From a checkpoint of a small transformer trained on Wikipedia.
Size: 16 layers, 3 heads of 32, MLP 256 SwiGLU, vocabulary 16384, 4.92M parameters.
Each number is 128 + 32 x the weight over its row's rms, rounded and kept within 0 to 255. Layers, rows and columns count from 0. The size above them is the row's rms in percent of the matrix's.

# layer 10 MLP up, 256x96, rms 0.201, rows 89-134, columns 48-95
size [162  95  98 108  92  97 109 111 115 109  89 106 100  76 104  92  98 101  90  94 100  98  84 104  92 104  96  89  99  98  89  91  98  98 107  76 119 120 109  90  95  95  98 115  97 107]
[[173 130 199 107 126 104 152 164 126 142 103  68  92  79 111 114 143  90 167 124  85 141 134 146 119 146 174 129 118 133  99 107 185 172 134 113 127 163 199 135 153 135 201 168 172 181 150 168]
 [138 155 111 160 176  62 154 131 117  96 148 140 123 113  79 122  52 134 123 141 114 189 135 152 115 118 139 103 139 114 182  88  90 169 165  96 131 173 154 136 150 164 138 133 138 171 105 181]
 [130 129 156 161 146  96  85  85 118 127 131 126 116 162 156 124 131  84 167 108 179 151  68 135 181 106 115 121 141 138 166 150 174 152 126 166  66 152 138  88 123 125 120 129 125  74 120  83]
 [113 114 115 134 120 117  98 128 171  96 129 192 114 133 130 109  88 126 113 129 128 147 163 110  98 156 157 137  59 102 148 111 166 118 182 113 116 147 171 116 157 143 104  88 231 129 113 155]
 [147 169 106 106 165 122  67 171 148  97 120 111  96 147 141 150 208 103 160 162 157 154 117 157 102 151 116 148 127 122 156 193 122 120 120 133 175 123 180  99 122 125 112  93 116  81 159 119]
 [119 155  98 142 142  80 105 113 161  82 140 161 104  89 173 119  90 126 117 215 107  82 170 152 131 117 142  44  77 141 112 174 155 163 158  77 201 113  89 123  75 160 102 134 138 141 154 111]
 [113 136 130 146  97 167 191  92 156  87  91 174 152 102 153  94  95 139  99  82 134 138 148 101 101 128 109 119 151 129 185  75 111  92 145 137 121 201 112 121  76 165 131 174 126 131 153 132]
 [108 141 135  55 109 172 106  90 136 140 112 120 143 133 115  87 145  94 141 119 187 101 112 163  66 152 193 120 170 168 135  99 142 131 113 117 164  55 119  88  84 155 151 169 129 133 166 132]
 [182  48 130 188 159 115 133 175 147 124 118 132 139 184 150 181 125  99  99 126 168 169  95 140 165 110 178 111 105 138 158 129  63 165  96  93 136 104  82 184 132  99 136 121 124  91 204 118]
 [ 50 178  82 145  51 102 119 123  94 126 123  75  78 183 104 109 117  76 142 143 109 188 139 125 110 134 124 174  99 148  77 112 117 133 171 129 136 120 112  85 134 138 140 110 152 151 106 168]
 [188 134  97 155  82 135  88 137 104 108 107 172 163 165 161 132 210  90 101  82 135  90 133  96 140  88 210 101 156 100 143 111 110 102 138 130  32  93  92 150 146 155 151 126 144 172  87 161]
 [168 107 122  92 131 164 162 180 127 107 207 120 161 137  89 113 128  35 134 151  99 156 150 185 125 153 132  95  44 111  89 121 129 205 106 118 124 122  91 138 148 182 129 103 126 149 189 160]
 [108 113 108  71 126 181 158 156 114  66 102 102  70 128 193 161  81 136 119 111 209 143 142 151 116 152 110  85 180 171 146 105 128  75  88 124 139 144 140 163  63 163  99 163 138 145 164 126]
 [145  75 126 182 159 110  65 160 149 111 117 131 178 109 133 146 134 167 147 184 152  85  83 133 150  92 158 140  44 188  94 119 203  75 129 113 137  61 105 116  99 105 112 119 122 179 142 126]
 [128 137 131 113 113 130  76 222 106 146 147 129 130 165  99 137 148 124  86 116 155 118 125  50  83 176 157  63 148 126 103 120 107 212 120  90  92 108 189 151 137 131 137 141 124 148 109 159]
 [133 107 125 103 127 152 152  32 149 113 158 101 164  95 106 123 120 151  81  93 140 132 127 124 188 138 135 173 151 161  94 115 148  98 101  91 142 108 135 174 140 121 133 185  70 164 140 202]
 [114 180 198 105 126 124 141 157 150 186 143 142 183 133 155 168 143 122 145 119 158 179 106 122 159 160  88 166  92  97 103  91 152 110 149 131  80 108 130 116 108 131  72 164 114 124 143  83]
 [ 92 168 119  77 164  82 134 125 109 125  86 135 185 145 131 150 138 127 185 109 139 180 132 114 151  94 114 219  75 105 143 153 170  99 109 153 123 149 114 126 157 123 117 144 141 137  72  94]
 [143 132 149 103  72 142  69  63 177 185 127  97  84  75 124 144 114 150 139 131 114  96 111 145  72 111 169 162 113 135 184 168 156 124  89 112 158 132 169 140  92 140 100  97 148 102 119 112]
 [148 123 174 134 124 112 118 153 133 116 105 171 169 108 156 154 117 138 138 138 109 147  82 132 191 124  94 187 179  79  81  88 137 127 132  90  98 133 142 170 147  79 176 170 114 179 124 139]
 [106  90 185  93 131 130 174 151  89 150 168 112 143 162 118 158 143 119 111  35 159 154 130 142 135 113 159 132 147 118  64 128 113 118 106 112  76 146  86 154 163 103 218 170 112 128 127 161]
 [108 122 154 130 117  79 102 159  89 126  95 105 116 189  76 144 120 148 185 126 132  70  79  93  86 131 161 121 149  77 123 147 155  62  93  77 115 151 119 119 141 128 139 116 123 158 141 164]
 [129 164 117 126 204  76 141 108  59 140 157 107  90 158 145 135  62 130 108  93 151 205 106 144 123 151  97 118 145 143 190 186 145 112 175 128 132 155 157 156 146 151 109 119 150 140 129 162]
 [170  96 109 112 181 114 167  78 150 114 101 100 163 131 138 166 120 174 133 182 120 104 156 138 142 124 154 138 147 123 112 105 146 106 138 190 103 126 169 131 160 120 127  91 158  84 153 160]
 [ 86 171 126 124  61  93 119  86 163  95 121 105 134  59 156  86 151 122 124 153 177 127 121 122 121 151  97 129  97 113 137 119 144 154 172 143 173 135 199  77 150 124 150  87 177 115  79 149]
 [112  70 133 103  97 135 111  98 154  33 119  76 195 111 107 138 145 121 157 170 160 128  75 130 110 129 134 122 125 129  74  94 143 147 120 121 138 151 162 190  61  76 157  73  84 137 110 113]
 [109 122 124 119 158 104 134 151 135 167 135  97 155 123 128 130 189 138 105 193 112 160  90 111 117 143 135 135 162 169 201 156 144  81 196 159 136 133 160  75 161 130 123  80 156 176 133 207]
 [109 129 153 166 107  84 119  84 108  97 116  99 160 131 186 120 120 169  64 158 170 159 118 150 140 112  46 138  78 119  91 141  97 140 163 147 126 124 126 133 106 174  89 139  95 100 141 114]
 [173 179  89 158 136  94 133 143  64  82 223 114 137 123  81 147 151 138 157 163 131 167 136  94  99 108 121 137 133 133  51 136 100  80 143 104  52 142  78 143 154 110 144 119 115 122  90 113]
 [115 241 199 112 123 140 144 109 100 110 121 111  72 109 141 122 103 110 152 174 104 152 167 127 116 135 105  94 121  23 105 125  73 165 157 140 152  79 123 127 179  95 116 130 124 101 133 136]
 [126 166  64 122  56 120 113 108 162  47 106 136  50 109 177  74 180  74 117 159 148 134 165 120 139 104 155 152 160 143 101 130 142 158 149  97 162 192 135 100 106 106  98 125 161 105 131 139]
 [156 126  21 156 123  60  95 132 128 139  74 147  94 122 116 100 111 166 177 147 129 107  72  84 101 127 136  86 121 165 110  95 148 140 153 154 131 154 163 114 187 141 148 155 163  87 129 130]
 [164  94 124 133 185 138 118 138 123 120 137  61 125 119  75 147 124 107 141 114 152 136  70 138 129 135 144 101 124 114 139 183 181 123 131 171 121 176 176 101 103 129 127 131 157 112 145 126]
 [109 141 137 165 103 181 150 107 106 153 146 163  85 113 108 121 174  91 114  43 123 119  96 140  67 118  90 102 204 106 125 110  91 160 142 118 134  97  88  89 106  83 173 167  82 126  97 174]
 [ 89  84 153  95 120  76 119 124 172 144  19 167  96 124 106 135 102 104 139 135 100  88  81 189  94  98 148 185 142 151 129 113 141 140 127 112 125 150  93  82  47 123  72 144 137 151 148 176]
 [125 122 158 144 164 105 159 112 137 127 108 207  93 121 158 175  79 117 145 203  88 151 162 108 111 138 122  81 174 174 136 177  81 123 134 136 145 115 125  56 120 190  82 107 123 147 124 113]
 [ 70 131 176 134 123  92 121 129 117 170 106 161 135 152 145 153 159  98 115 177  97 153 154 115 108 153 181 131 176 140 126 137  89 165  85 174  73 111 141 140 127 110 121 131 126 128  96 130]
 [105 185 131 172 147 177 156  99 101 111 165 107 159 113 112 129 140 108 111 157 153 127  91 143  74 154 117 138 125  82  82 163 145 112 148 149 115  90 125 110 221 171 136 101  92 159 130 141]
 [ 98 115 141 104 120 196 153  91 141 116 190 180 178 143 158 109 135  69 123 121 101  98 146 138  99 107 233 163 159 106  65 131  90 132 116  91 117 130 107 129 120 125 115  78  91 115 113 130]
 [ 91  35 134 144 100 171 127  96 172 122 123 127 135  90 138 104 147  70 120  74 176 187 134  86 101 153 124 118 185 140 147 137 152 174 163 161 182 131 185 146 129 135  61 118 133 127 128 138]
 [137 128 119 200 201  94  99 136 181 127 129 108 179 123 131 194 135 127 124 107 126 109 143 192  98 127 186 103 109 147 125 134 106 102 117 107 188 118  71 162 146 144 109  66 153  80 147 141]
 [121 111 154 113 153 112  77 144 109 124 142 133 177 156 140 153 108 187 103  70 122  44 101 130 125 168 134 186  96 178  98  65 148 162 140 103 103 173 135 143 141 107 127 166 107 140 121  95]
 [ 92  77  86  97 150 147 132 146 125 114 135 123 136 169  68 143 120 108 136 132 151 128 129 133 145 141 150  77 164 144 120 100 139  57 117  90 143 160 155 105 157 184  70 119 150 153 173 160]
 [126 128 133 130 150 131  80  98 146 111 149 111 136 146  78 175 104 103 120 129 141 142 154 135 159 156 117 173  95 118 162  95  97 121  74 150 142 123 125  63  70 111 155 110 175  91 194 120]
 [154 115 133  91 128 162 156  55 227 130 175  61 152 141 121 102 127  99 124 120 154  86 146 145 176 204  91 152  83 131 128 167 123  96 140 107 137 122 154 141 116 106 112 167 123 157 162 115]
 [171  68  81 102 195 174 153  96 147 161 122 153 152 134 172  94 100  79 157  98 133  91 123 118  48 158 207 127 143 132 141 135  92 171 175 129 103  75 135 152 143 174  99 123 146 136 148  94]]
# layer 10 MLP down (transposed), 256x96, rms 0.179, rows 89-134, columns 48-95
size [125  98 101 107  87  96 103 108 104 109  95 102 103  79  99  92 102 101  93  97 103 103  87 105  94  99 102  93 102 105  92  91  94 100 112  80 106 105 112  93  98  98 102 110 107 105]
[[ 96 114 190 174 142 100 151 151 115 131 129 145 167 103 100 116  75 167 135  93 137  88 103 162 127 144 103 113 136 153 125 112 109 170 104 131 133 161 128 152 124 104 127 129 134  93 125  51]
 [ 80 112 123  85 108 123 145 144 112 156 178 148 140 122 185 125 157 155 117 143 100 129 112 116 198 126 141 130 140 133 179 133  75  84 103 180  88  96 111 121 215  62 193 175 133 140 140 141]
 [159 160 155 113 133 104 133 154 156 134 185  92 114 158  91 122 182 167 156 144  83 165  99  78 121  87  87 136 134 154 152 130  68 155 147 132 153 102 111  72 146  72 144 115 138 124 112 131]
 [115  96  76 125 141 162  95 146 136 156  57 117 120 177 106 115  82 107 101 113 134 119  93 140 150 125 149 100 152 126  50 116  96 118 126  86  94 140 107 183 169 133 116 141 106 135 182 102]
 [109 109 189 163 122 134 157 145 135 106 129 113 137 135  82 166 128 190 112  45 108 122 114  64 152 105  98  99  98 229 132 115 110 147  86 172 114 124  93 142 134  61 162 127 160 177 116 140]
 [121  56 122  90 151 140 118 117 183 116 142 115 130  98 164 133 239  54 116 168 162 134 161 105 143 139 110  96 104  77 168  62  72 152 171 160 142  95 124 123 137 117 130 146  74 136  80  93]
 [101 160 152 127 109 137 149 138 138 164 121  56 115  83 179 170 168 127 100 126 100 114  92 142  84  99  83 179 117 145 175 109 157 137 184  83 134 144 103 121 158 170 134  82 156 103 128 177]
 [112 164 142 159 153  81 184 107 121 150 138  91 114 160 146  76 148 128 105 139 124 207 145 122 126  87  48 119 122 168  92 157  58  91 166  87 196 161 106 118 166 124  93 118 169 111 125  91]
 [105 150 131 101 133 113 191 107  83 110 137 128 116  80 164 130 159 104 101 193 155  95 156 120 179 166 187 126 191  95 113 181 139 139  95 167 172 142 164 143 154 174 144 108 166 114 107  92]
 [169 101 135  95 123 140 206 152 111 134 123 160 153 140 140 144 143 100 108 157 224 149  96 135  65 154  84 103 102 131 131 122 134 157 165 103 106  74 137 122 199 182 127 168 123 104  88  77]
 [ 85 169 123 131 157 194 167 129  49  94 115  63 107  77 137 113  95 175 124 201 152 152 138 126 147 144 110 126 119 132 163 121 123 110 114 113  83 103 199 156 171 114 164 119 157 126 210 137]
 [171 156  39 105 118  93 155 114 111  91 139  96 129 171 137 123 141 127 175  93 163 103 164 161 111 176 147  73 112 151 169 152  96 186 115 108 132 159  92  84  79 134 129 117 113 114 113 154]
 [146  85 127 113 179 102 136 132 109 148 128 160 129 169 161 181 107  93 141  91 140  91 108 164 193 122  99 165 101 100 166 133 169 108  96  77 158 101  93 132  63 111  87 203  81  74 129 112]
 [108 102 146  77 155 113 127 123 138 130  92 103  73 109 151 122 177 146 126 154 222 112 132 175 197  87 125 118 114  78 138 121 119  75 173 128 115 127 162 165  54 162  98  94  89  98 155 109]
 [134 124 114 131 178 170  99 100 179 121  97 106  74 129 143 101 111 110 138 133 163 158 170 113  74 124 127 165  78 172 130 190 115 181 156 115 105 193 182  55 142 146 156 107 164 128 135 150]
 [129 123 168 103 109 132 103 168 121 162 124 122  88 114 232 126  83  94 142 132 155 115  93 122 156 108 132 107 140 125  98 101 130  77 148 115 203 145  96  59 136 149 174  76 140 137 133 151]
 [154 147 137 106 152 145 160 124  75 122  72 204 177 139  82 109 128 132 101 112 162 133 118 116 111 105 132 142 154 194  75  89 118 114 111 121 152 155 111 147 135 130 118 145 125 154 119 187]
 [163 162  83  35 142 130  86 129 148 141 116 129 122 169  76 114 131 138  95 156 112 183  99 117 123 133  90 111  75 118 149 138  99 157 122  65 104  76  97 146 132  84  96 113 123  89  79 139]
 [ 96 157 106  71 149 119 137  87 180  71 130 113 112 169 123 169 159 101 159 128 196 111 128 162 140 162  70  77 121 123  86 118  63 128 121 128 129 106  90 113 134 134 118 163  63 159 169 102]
 [143 117 151 155 141 123 149  96 126 122 112 142  76  30 154  68 115  91 171 118 147  87 138 123 105 107 146  97 162  59 133 136 157 148 143 148 129 153 138 101 149 165 165  93 102  78 141 126]
 [ 92 162 169 140 147  64  89  77  99 139 155 145 100  54 126 139 130 110  86 112 142 180 105 103  88 138  97 189 126 153 126  70 145 119 154 107 132 165  57  93 130 132 109 101 156 112  86 130]
 [139 117 104  96 131 122 114 117 142  84 125 180 132 119 112 132 115 110 152 139 136  50  70 159 127 149 153  82 190  42 122 143  99  46 123 108 116 152 140 107 130 136 169 131  62 131 138  80]
 [122 128  96  95 172  98 117 159  80 108 110  95 172 130 136 158 166 147 122  86 103 104 117 105  92 161  91 141  97 182 147 130  91 114 142 142 118 130 143 139 131 179 136 135 113 139 128 149]
 [107  76 118 142 155 137 118  82 121  67 108 117 147 145 129 176 137 149 151 152 122 150 171 104 237 133  71 169 108 133 118 118 161  77 156  97 149 164 129 103 140 118 147  87 125  67 163 109]
 [154  86 169 122 138 128 100 135 132 134 142 118 158 142 143 137  76 134 145 125 167 137  98  87 105  84 123 167 153 130 125 120 187  81 108 207 137 151  84 180 114 150 145 124  64 110 151  84]
 [127 154 172  91 113 171  99  67 141 113 120 120 165 126 121 132 120 117 148 149 166 153 125  89 139  85 142 148 137 168  86 178 138 162 181 165 116 140 148 129  38 150 225 122 126 153 144 131]
 [125 114 116 149  98 160 163  80 151  78 122 127 155  93 139 168 155 124 177 162 117  87 142 104 105 136 163 114 104 122 141 163 108  98 165 101 111 118 157 178 153 156  88  85 102  80 125 196]
 [ 92 169 142 153 135 128  79 220 110 138 140 157 152 110 177 104 122 126 146 121  86 134 101 181 142 151 113  95 106 197  98  76 102  70 136 127 145 101 113 105 112 125 151  87 109 151 120 115]
 [121 139 112 155 124 149 189 165  95 113 171 156 151 140 122 148 115 146 102  94  87 108 106 149 197 142 183 155  93 191 135 131 130 183 129  71 140 145 178  66  97 171  96 127 103 108 133 190]
 [121  88 135 120  97 136 149 162 111 145 169 139  86 146 166 111  72  50 162  91 146  98  94 134 125  75 160  95 123 165 135 151 100 168 163 103 122 104  90 122 127 138  89 148 105 119 116 147]
 [136 106 167 164  97  95 131 146  94 158 183 142 156 177 111 165 107 195 126 100 147 146  84  88  93 111 105 145 120 144 145 146 151 131 164 153 117  80 130 114 146  96  84 167 143 148 138 108]
 [ 73 128  82 154 122 135 158  88 110 150 162 124 115 203 128 174 140 100 144 155 118  94  67  85 131 141  98 117 154 122 116 118  71 143 133 150 155  87 203  89 176 135 122 147 163 147 122 124]
 [132 113 149 141 142 143  77 113 151 104  71  77 142  85 128 155 152 154  98 110  62 146 115 104 160 160 181 152 118 154 168 173  76 110  71 147 123 167 121 149  54 112 108 130 131 129 171 183]
 [190 150 115  40 161 108 103 100 121 188 110  77 176 140 177 125 144 208 127 163  80 166 114 145 108 113 106 122 100 157 136 148 154  93 115 173  88 108 144 162 140 136 102 114 136 124 138 100]
 [113 162 192 114 188 167 110  78 145 129  63 142 162 120  98 136  84  64 167  93 112 157 106 151 103 146 152 133 182 183 125 138 149 140 111 123 120 147 114 109  66 109 121 182 106 108 119 189]
 [194 151 141 107 157 132  90 115 120 109 127 118 112 104 105 102 141  89 125 167 100  99 162 118 183 140 180 148 136  68 191 217 105 177 113 114 110 124 101 135 155 122 116 103 138  84  40 131]
 [171 106 116 114  52  76 148 169 145  70 201 121 103 143 141 174 106 142 156 133 128 153 116 119 122 118 105 115 106 154 108 154 139 138 148 111 131 124 122  94  88 110 103 135 106 172  97 107]
 [158 109 164 108 112 157 160 137 140 125 190 188 198 124 108 119 128  93 164 121 139 102 143 146  73 161 109 127  92 125 137 125  93 180 173  83  85  74  87  64 122 196 146 111  92 209  79 191]
 [128 119 152 151 118 177 156 116 115 155 166 143 149 158 163 124 126  89  62 120  97 150 133 151 168 180  97 180 121 188 163  93  89 140 211 132 120 122  77 117 124 104 123 143  86 158 143 129]
 [145  88 197  89 134 165 110 135 112  78 141  61 150 146 155 134 109 151 136  80 152 116 146 127 152 145  88  92  82  88 141 142 143 128 136 125 132  86 152 173 148 143 136 127 121  92 172 124]
 [121 182 156 162  63  92 134 131 118 128  79 144 171 103 104 104 134 129 112 161 148 117 128 116 123 120  73 110 120 147  83 135 153 160 162 175  75 158 142 117 141 110 101 167 145 114  39 141]
 [ 95 146  78 111 105 134  96  79 125 123  45 108  86 133 111 130 123 113  96 148  93 158 136  74 169 119 129 137 130 110  88 134 111 128 190 181  89 136 188 104 105 130 139 151 149 112 201 172]
 [149 155  94 110 106  76 100 145 127 155  99  81 118  65  81 139 125 153 149  96 122 131  72  39 164 173 118 112 109 106 124 102 176 133 110 136 124 124 172 143  70 102 119  93 130  86 136 114]
 [ 48 157 178  52 159  77 154 153  93 137 148 126 151 139 153 120 121 118  87  92 163 142 132 131 175 112  71 184 124 116 112  67 124 126 158 109 208 138 167 149 171 114 124  76 164 125 135  90]
 [ 79 136  49 127 126  62 124 144 132  87 141 104 161 126 168 173 113  90 182  90  94  91 134 162 149  55 126 170 127 172  87 110 164 138 112 133  91 138  94 211  91 139 147  79 151 165 154  63]
 [ 64 175 161 182  94 121  83 147 154 132 118 137 132 120  93 157  83 165 133 118 105 108  94 160 108 117  73 106  87 203 124 169 142  67  92 141 120 148 121  96 110 142 113  80 154 132 115 153]]
# layer 10 MLP gate, 256x96, rms 0.195, rows 90-135, columns 48-95
size [ 97  98 110  91  96 103 102 106 106  92 105 102  78 103  94 104  99  93  94 105 100  91 102  99 104  96  92 100 104  93  99 100 101 105  77 114 104 105  92 100  96 101 111 102 107  91]
[[166 120  96 143 153 128 154  86 121  51 109 187 108 146  75  94  84 114 136 113 124 163 140 106 105 174 129 118 178 103 141 135 139 130 147  79 117 170 104 138 142 112 121 166  89 160 195 190]
 [188 137 139 124 198  91 140 143 127 114 131  76 102 190 128 118 152 151 135 115 174 139 121 131 163 178 116  98 167 118 175 127 142 137 101 124  87 130 136 129 138 112 159 182 144  32 132 129]
 [153 125 110 129 142 140 127 150 131 116 139 106 112 121  86 126 165 101 133 132 119  72 132  80 159  65 109 143 169 112 136 130  88 130  90 103 117 104 107 139 128 114 141 166  29 128 192 138]
 [156 121 152 159 134 113 166 150  96 124 106 122 118 119  89 120 122 127 116 125  54 134 118  95 171 157 129  73  98 152 143  40 113 135 106 173 112 130 118 143 133 107 165 173  79 176  69 114]
 [146 101  89 138 125 155  36 175  93  89 141 136 122 167 150 145 122  71 146 155 121  87 156 172  91 113 143 159 138 163 143 148  60 157 122 136 139 151  39 128 152 150 132  99 156 184 109 148]
 [ 95 136  86 142  89 135 177 127 101 123  86 182 169 161  96 130  95 155 139 107  95 145 117  69 130 176  83  62 166  91 151  95 109  88 126 161  80 152 121 144  93 173 149 199  81  90 162 139]
 [153  98  96 166 155 124 123 146 102 112 105 134 133 135 134 171 124 109 106 123 108 122 115  38 164 141 127 130 164  87 155 138 138 142 136 124 104 198 108 175 194 137 106  90  90 136 124 199]
 [130  94 107 166 141 148 131 154 161  98 122 183 188 184 146 176 131  91  90 124 137 160  73 103 167  93 158 131  98 156 180 134 141  84 131 122 112  63  73 168 109 114  84 135  96 139 170  92]
 [113 141 105 187 123 200 129 112  99 136 130  94 116 146 100 155  90  97 133 229 121 115  82  92 139 161 167 143 106 123 127 116  88 141  88 176 112 154  96 149 114 137  79  34  51 136 153 170]
 [101 167  69 124 100 130  52 186 120 103 167  93 154 113 154 105 122 167 116 160 122 116 159 162 177 155 104  72 127 152 115  97 189  86 157 137  54 163  60 179 124 123 140 113 125 123 155 126]
 [185 123 101 114 201 140 125 143 137  79 124 151 126 216  77 147 116  67 123 108  95 168 117 125 149 123 180 114 114  86 116  83 154 182 115 104 158  89  86 157 121 159 105 126 127 159 154 163]
 [126 148 183 187 125  98 111 104 115  72 140 144 172 109 121  37 132 156 171 180 129 113 165 147  99  86  98 149 159 117 148 121 118 111  72 102  85 101 114 120 184 122 138 109 109 156 101 164]
 [147 146 131 144 104  96  71  99 117 113 119 138 145 152 110  98 142 156 148 138 135 144 112 169 104  91 143  89 109 164 176 129 108 120 175  89  34  81 126 148 147 117 116 102 149  94  69  71]
 [ 93  94 114 117 114 117  94 167  94 155 117 152 165 169  55 150 175 106 111  84 131 118 102  28 119 213 153 138 125 136  89 115 112 140  90 121 117 132 167 148 120 128 118 159 123 125 107 202]
 [116  89 117  80 113 133  80 141 122 156 124 146 147 123 103  89 145 100 104 123  88 109 138 114 132 101 200 140 111  79 109 153 149 127 124 131  88  74 128 136 197 143 200 130 179  67  80 149]
 [147  81  84 170 129 151 145  71 106 100  98 106  94 153 127 128  86 114 159 130  88  76 103  97 124 131 172  89 161 157 168  95  87 141 112 172 160 129 136 127 133 140 173 122 100 122 109 148]
 [152  72 134 154 172 158 118 139 131 133 185 165 152 123 115 155  98 111 172  97 143 107  87 134 146 125 125 125 126 140  91  83 142 130 177  99  95 152 133 153  89  74 103 149 128  74 108 148]
 [ 90 132  99 139 121  70 207 150 131 113 137 195 150 146 130 161 162 126  89 149 141 113  85 119 148 152  87 147 113 131  89 109  63 117 163 133  76 151 120 175 154 105 102 105  73 113 149 142]
 [ 91 119 150 116 144 129 118 162 111 145 136 189 168 197  69 149 115 116 154 151 143 157 102 115 143 157 124 154 133  51  75 147 153 113 103 120 148  98  78 147 129 125 146 172 119 142 153 170]
 [127  99 125 127 180 194 158 166 142 121  93 119 154 172 105 110 130 106 171  85 109  50 110 103  70 143 162 151 146 140 114 157  90 110  82 143 139 132 129 189 119 123 123 147 125 125 155 127]
 [180 135 157 181 145 129 120  69  85 115 125 124 109 169 149 158  53 171 169  85  68 142 135  88 145 108 159 193 159 106 129  57 139 198  88 154 141 142 130 157 135 112  94  99 139  94 131 124]
 [138 109 139 161  95 143 106 127 111 116 153 121 185 118  96 141 123  77 185 170 140  65 131 154  96 114 166 181 108 180 100 135 120 140 127 103 119 146  76 130 137 148 114 123 139 126  63 195]
 [118 151 167 118  75 138  76 154  68 129 144 198 169 113  82 126 155 119 137 124 162 113 116 122 119  98  85  89 108 135 167 140 128 110  86 119 160  82 107 173 107 112 134 138  47 164 131 140]
 [136  52 116 107 118 159  89 194  71 113  87 153 108 182  18 122  77  94 147 120 121 139 142 110 130 110 117 130 132 129 124 118 126  94 103 102 125 132  63 168  79 154 131 146  90 140 201  88]
 [131  80 111 129 132 144  85 109 109  17 144  96 195 140  90 126  96  98 176 153  82 109  68 109 101 135 132 128 100 145 118  70 165 136  98 126 115 143 137 150 121 152  95  77  55 147 114 115]
 [152 104 108 127 105 140  70 142 122  91 114  90 105 131 137 121 109 121 119 179 125 109 152 122 138 179  90 139 102 104 128  98 149 144  67  84 120 194  92 112  97  86 136 131 171 154  66 124]
 [123 106 108 142 213 108 106 163 115 161  96 126 147 120  96  97  67 154 145 164 134 119 115  98 142 108  98 130 136 154  82 137 127 126 120 100  67 118  21 141 108 157  97  98 119 129 182 176]
 [101 146  97 121 171  98 107 194  96 146 113 172  94 139 121 159 143  88  89 105 105 107 106 109 141 112 154 145 136  90  86 103 116 125 100 179  50  92 135 135 134  69  92 167  92 119 142 160]
 [171 124 131  65 175 172 172 119  50 136 119 124 126 141 116 127 169  63 182  87  84 113 152  76 141 155 129  93 140  53 182 137 119 140  69 126 108 115 121 115 172 112  99 169 131  92 198 204]
 [ 58 113 174 140 113 105 123 139  88 148 105 120 187 180  87 162 117 124  87  76 140 142 131 141 140 117 103 201  99 149 134 137  63  95  62 117 128  54  99 101 137 106 126 114  90 125 132  94]
 [144  93 158 135  94 125  78  56 130 165 103 115 150 145 129 118 151 138 184 126 156  77  79  96 143 123 101 158 140 111  20  99 139 199 160 114 104 101 109 169 110 102 116 164 150 111  88 103]
 [151  88 162 195 142 163 118 102 120 116 102 144 212  59 129 122 123 147 152 152 103 109 123  98 143 161 170 155 102 128 103 133 154  85 107 114 108 119 104 148  83  83  99  73  54 138 141 142]
 [130  99 109 180 129 199 130 117  95 113 148 158  98 142 114  66 127  91  92  64 163 132 137  99 144  80  96  98 203 114 124 119  84 156 104 115 127 119  91 111 124  82 168 203 108 148 127 199]
 [ 69 150 139 154  89 131 126 125  89  94 145  89 123 139 129 136 143  91 135 180 182 118 179  61 145 169 108 127 143 104 128 119 163 140 175 130 150 141 129 155 150 138  82 141 117  86 131 123]
 [131 162 145 119 121 102 111 141 142 112 154 174 109  80 118 102 130 125 140 201  96 104 191 102  86 134  89  71 169 173 101 181 102 125 123 105 120 167 166 102 154 183  90 140 148 119 138 144]
 [113 115 182 189 132 111 130 114 120 133  96 164 183 177 150 149 137  71 130 190 102 127 128 104 129 156 203 117 181 156 132  95 108 159  49 138  91 107 137 151 123 117 119 147 128 135 121 115]
 [124 142  88 112 124 137 138 137 143 109 155 177 197 114 150 142 116  93 153 121 117 124 101 101 141 137 124 185 176  83 126 130 125 166 157 124  65 108 161  99 173 205  90  95 105 152 136 107]
 [148 124  96 145 144 179 133  98 128  88 134 198 145  90 176  95 170  53 131  96 155 120 153 112 123 112 215 150 161 105  87 128  98 124 102  76 150 107 127 104 179 132 143 137 100 135 178 109]
 [130  57 118 115  94 127 126  98  34 111  77 197 121 148 103 129 116 130 120 158 127 103 117 156 120 147 131  75  88 127 104 114 113 172 167 178 143 133 144  84  94 136  63 149 149 108 148 115]
 [126 147  96 171  94 120 104 151 147 172  87 149 131 157 155 124 124 116 144 101 156 140 153  93 213 218  95 203 149 105 102  64 148 114 143 119 161 167  99  94 114  98 143 133  99 147  99 130]
 [176 114 114 149 143 145 212 152 146 100 120 177 127 195 141 100  81 112 150 100 171 155 143 107 128  94 180 165 165 131 115 156 110 167  66 146 150 139  52 132  76  88 168 105 142 116 149 174]
 [106 115 111 177 146 187 157  97 143  87 139 172 173 176 130 112  97 131 135 123 115 104 143 191  91 130 130 162 177 102 145 160 101 124 112  97 103  94  50 123 127 155 141 157  52 138 153 168]
 [114 123  70 111 148 143 111  96  88  74 156 115 169 162  98 159  98 134 110 122 172 105 108 124 206 164 120 155 173 128 130  37  95  76  89 184 134 201 113 104 121 115 138  95 148  64 139 109]
 [142 139 168 177 175 103  64 161 104  59 111 110 122 112  62  85 143 121 136 141 122 138  37 105 119 124 156  72 192  75 144  92 124 144 125  35  97 108 113 146 164 155 130 108 125 150  92 151]
 [108 156 114 116  85  74 100 139 119  45 117 108 141 119 133 193 122 186 129 137 136 147 114 134 157 128 112 108 105 166 122 176 124  67  84  72 130 168  40 119 133 106 118  56  66 156 155 127]
 [160  96 128 155 169 127 115 128 138  96  59 174 158 154 109 117 118 118 139 131 173 102 166 136 170 127 117  78 157  91 137 137 114 102 164  60 134 159 129  99 145 138 167  93 175 123  48 112]]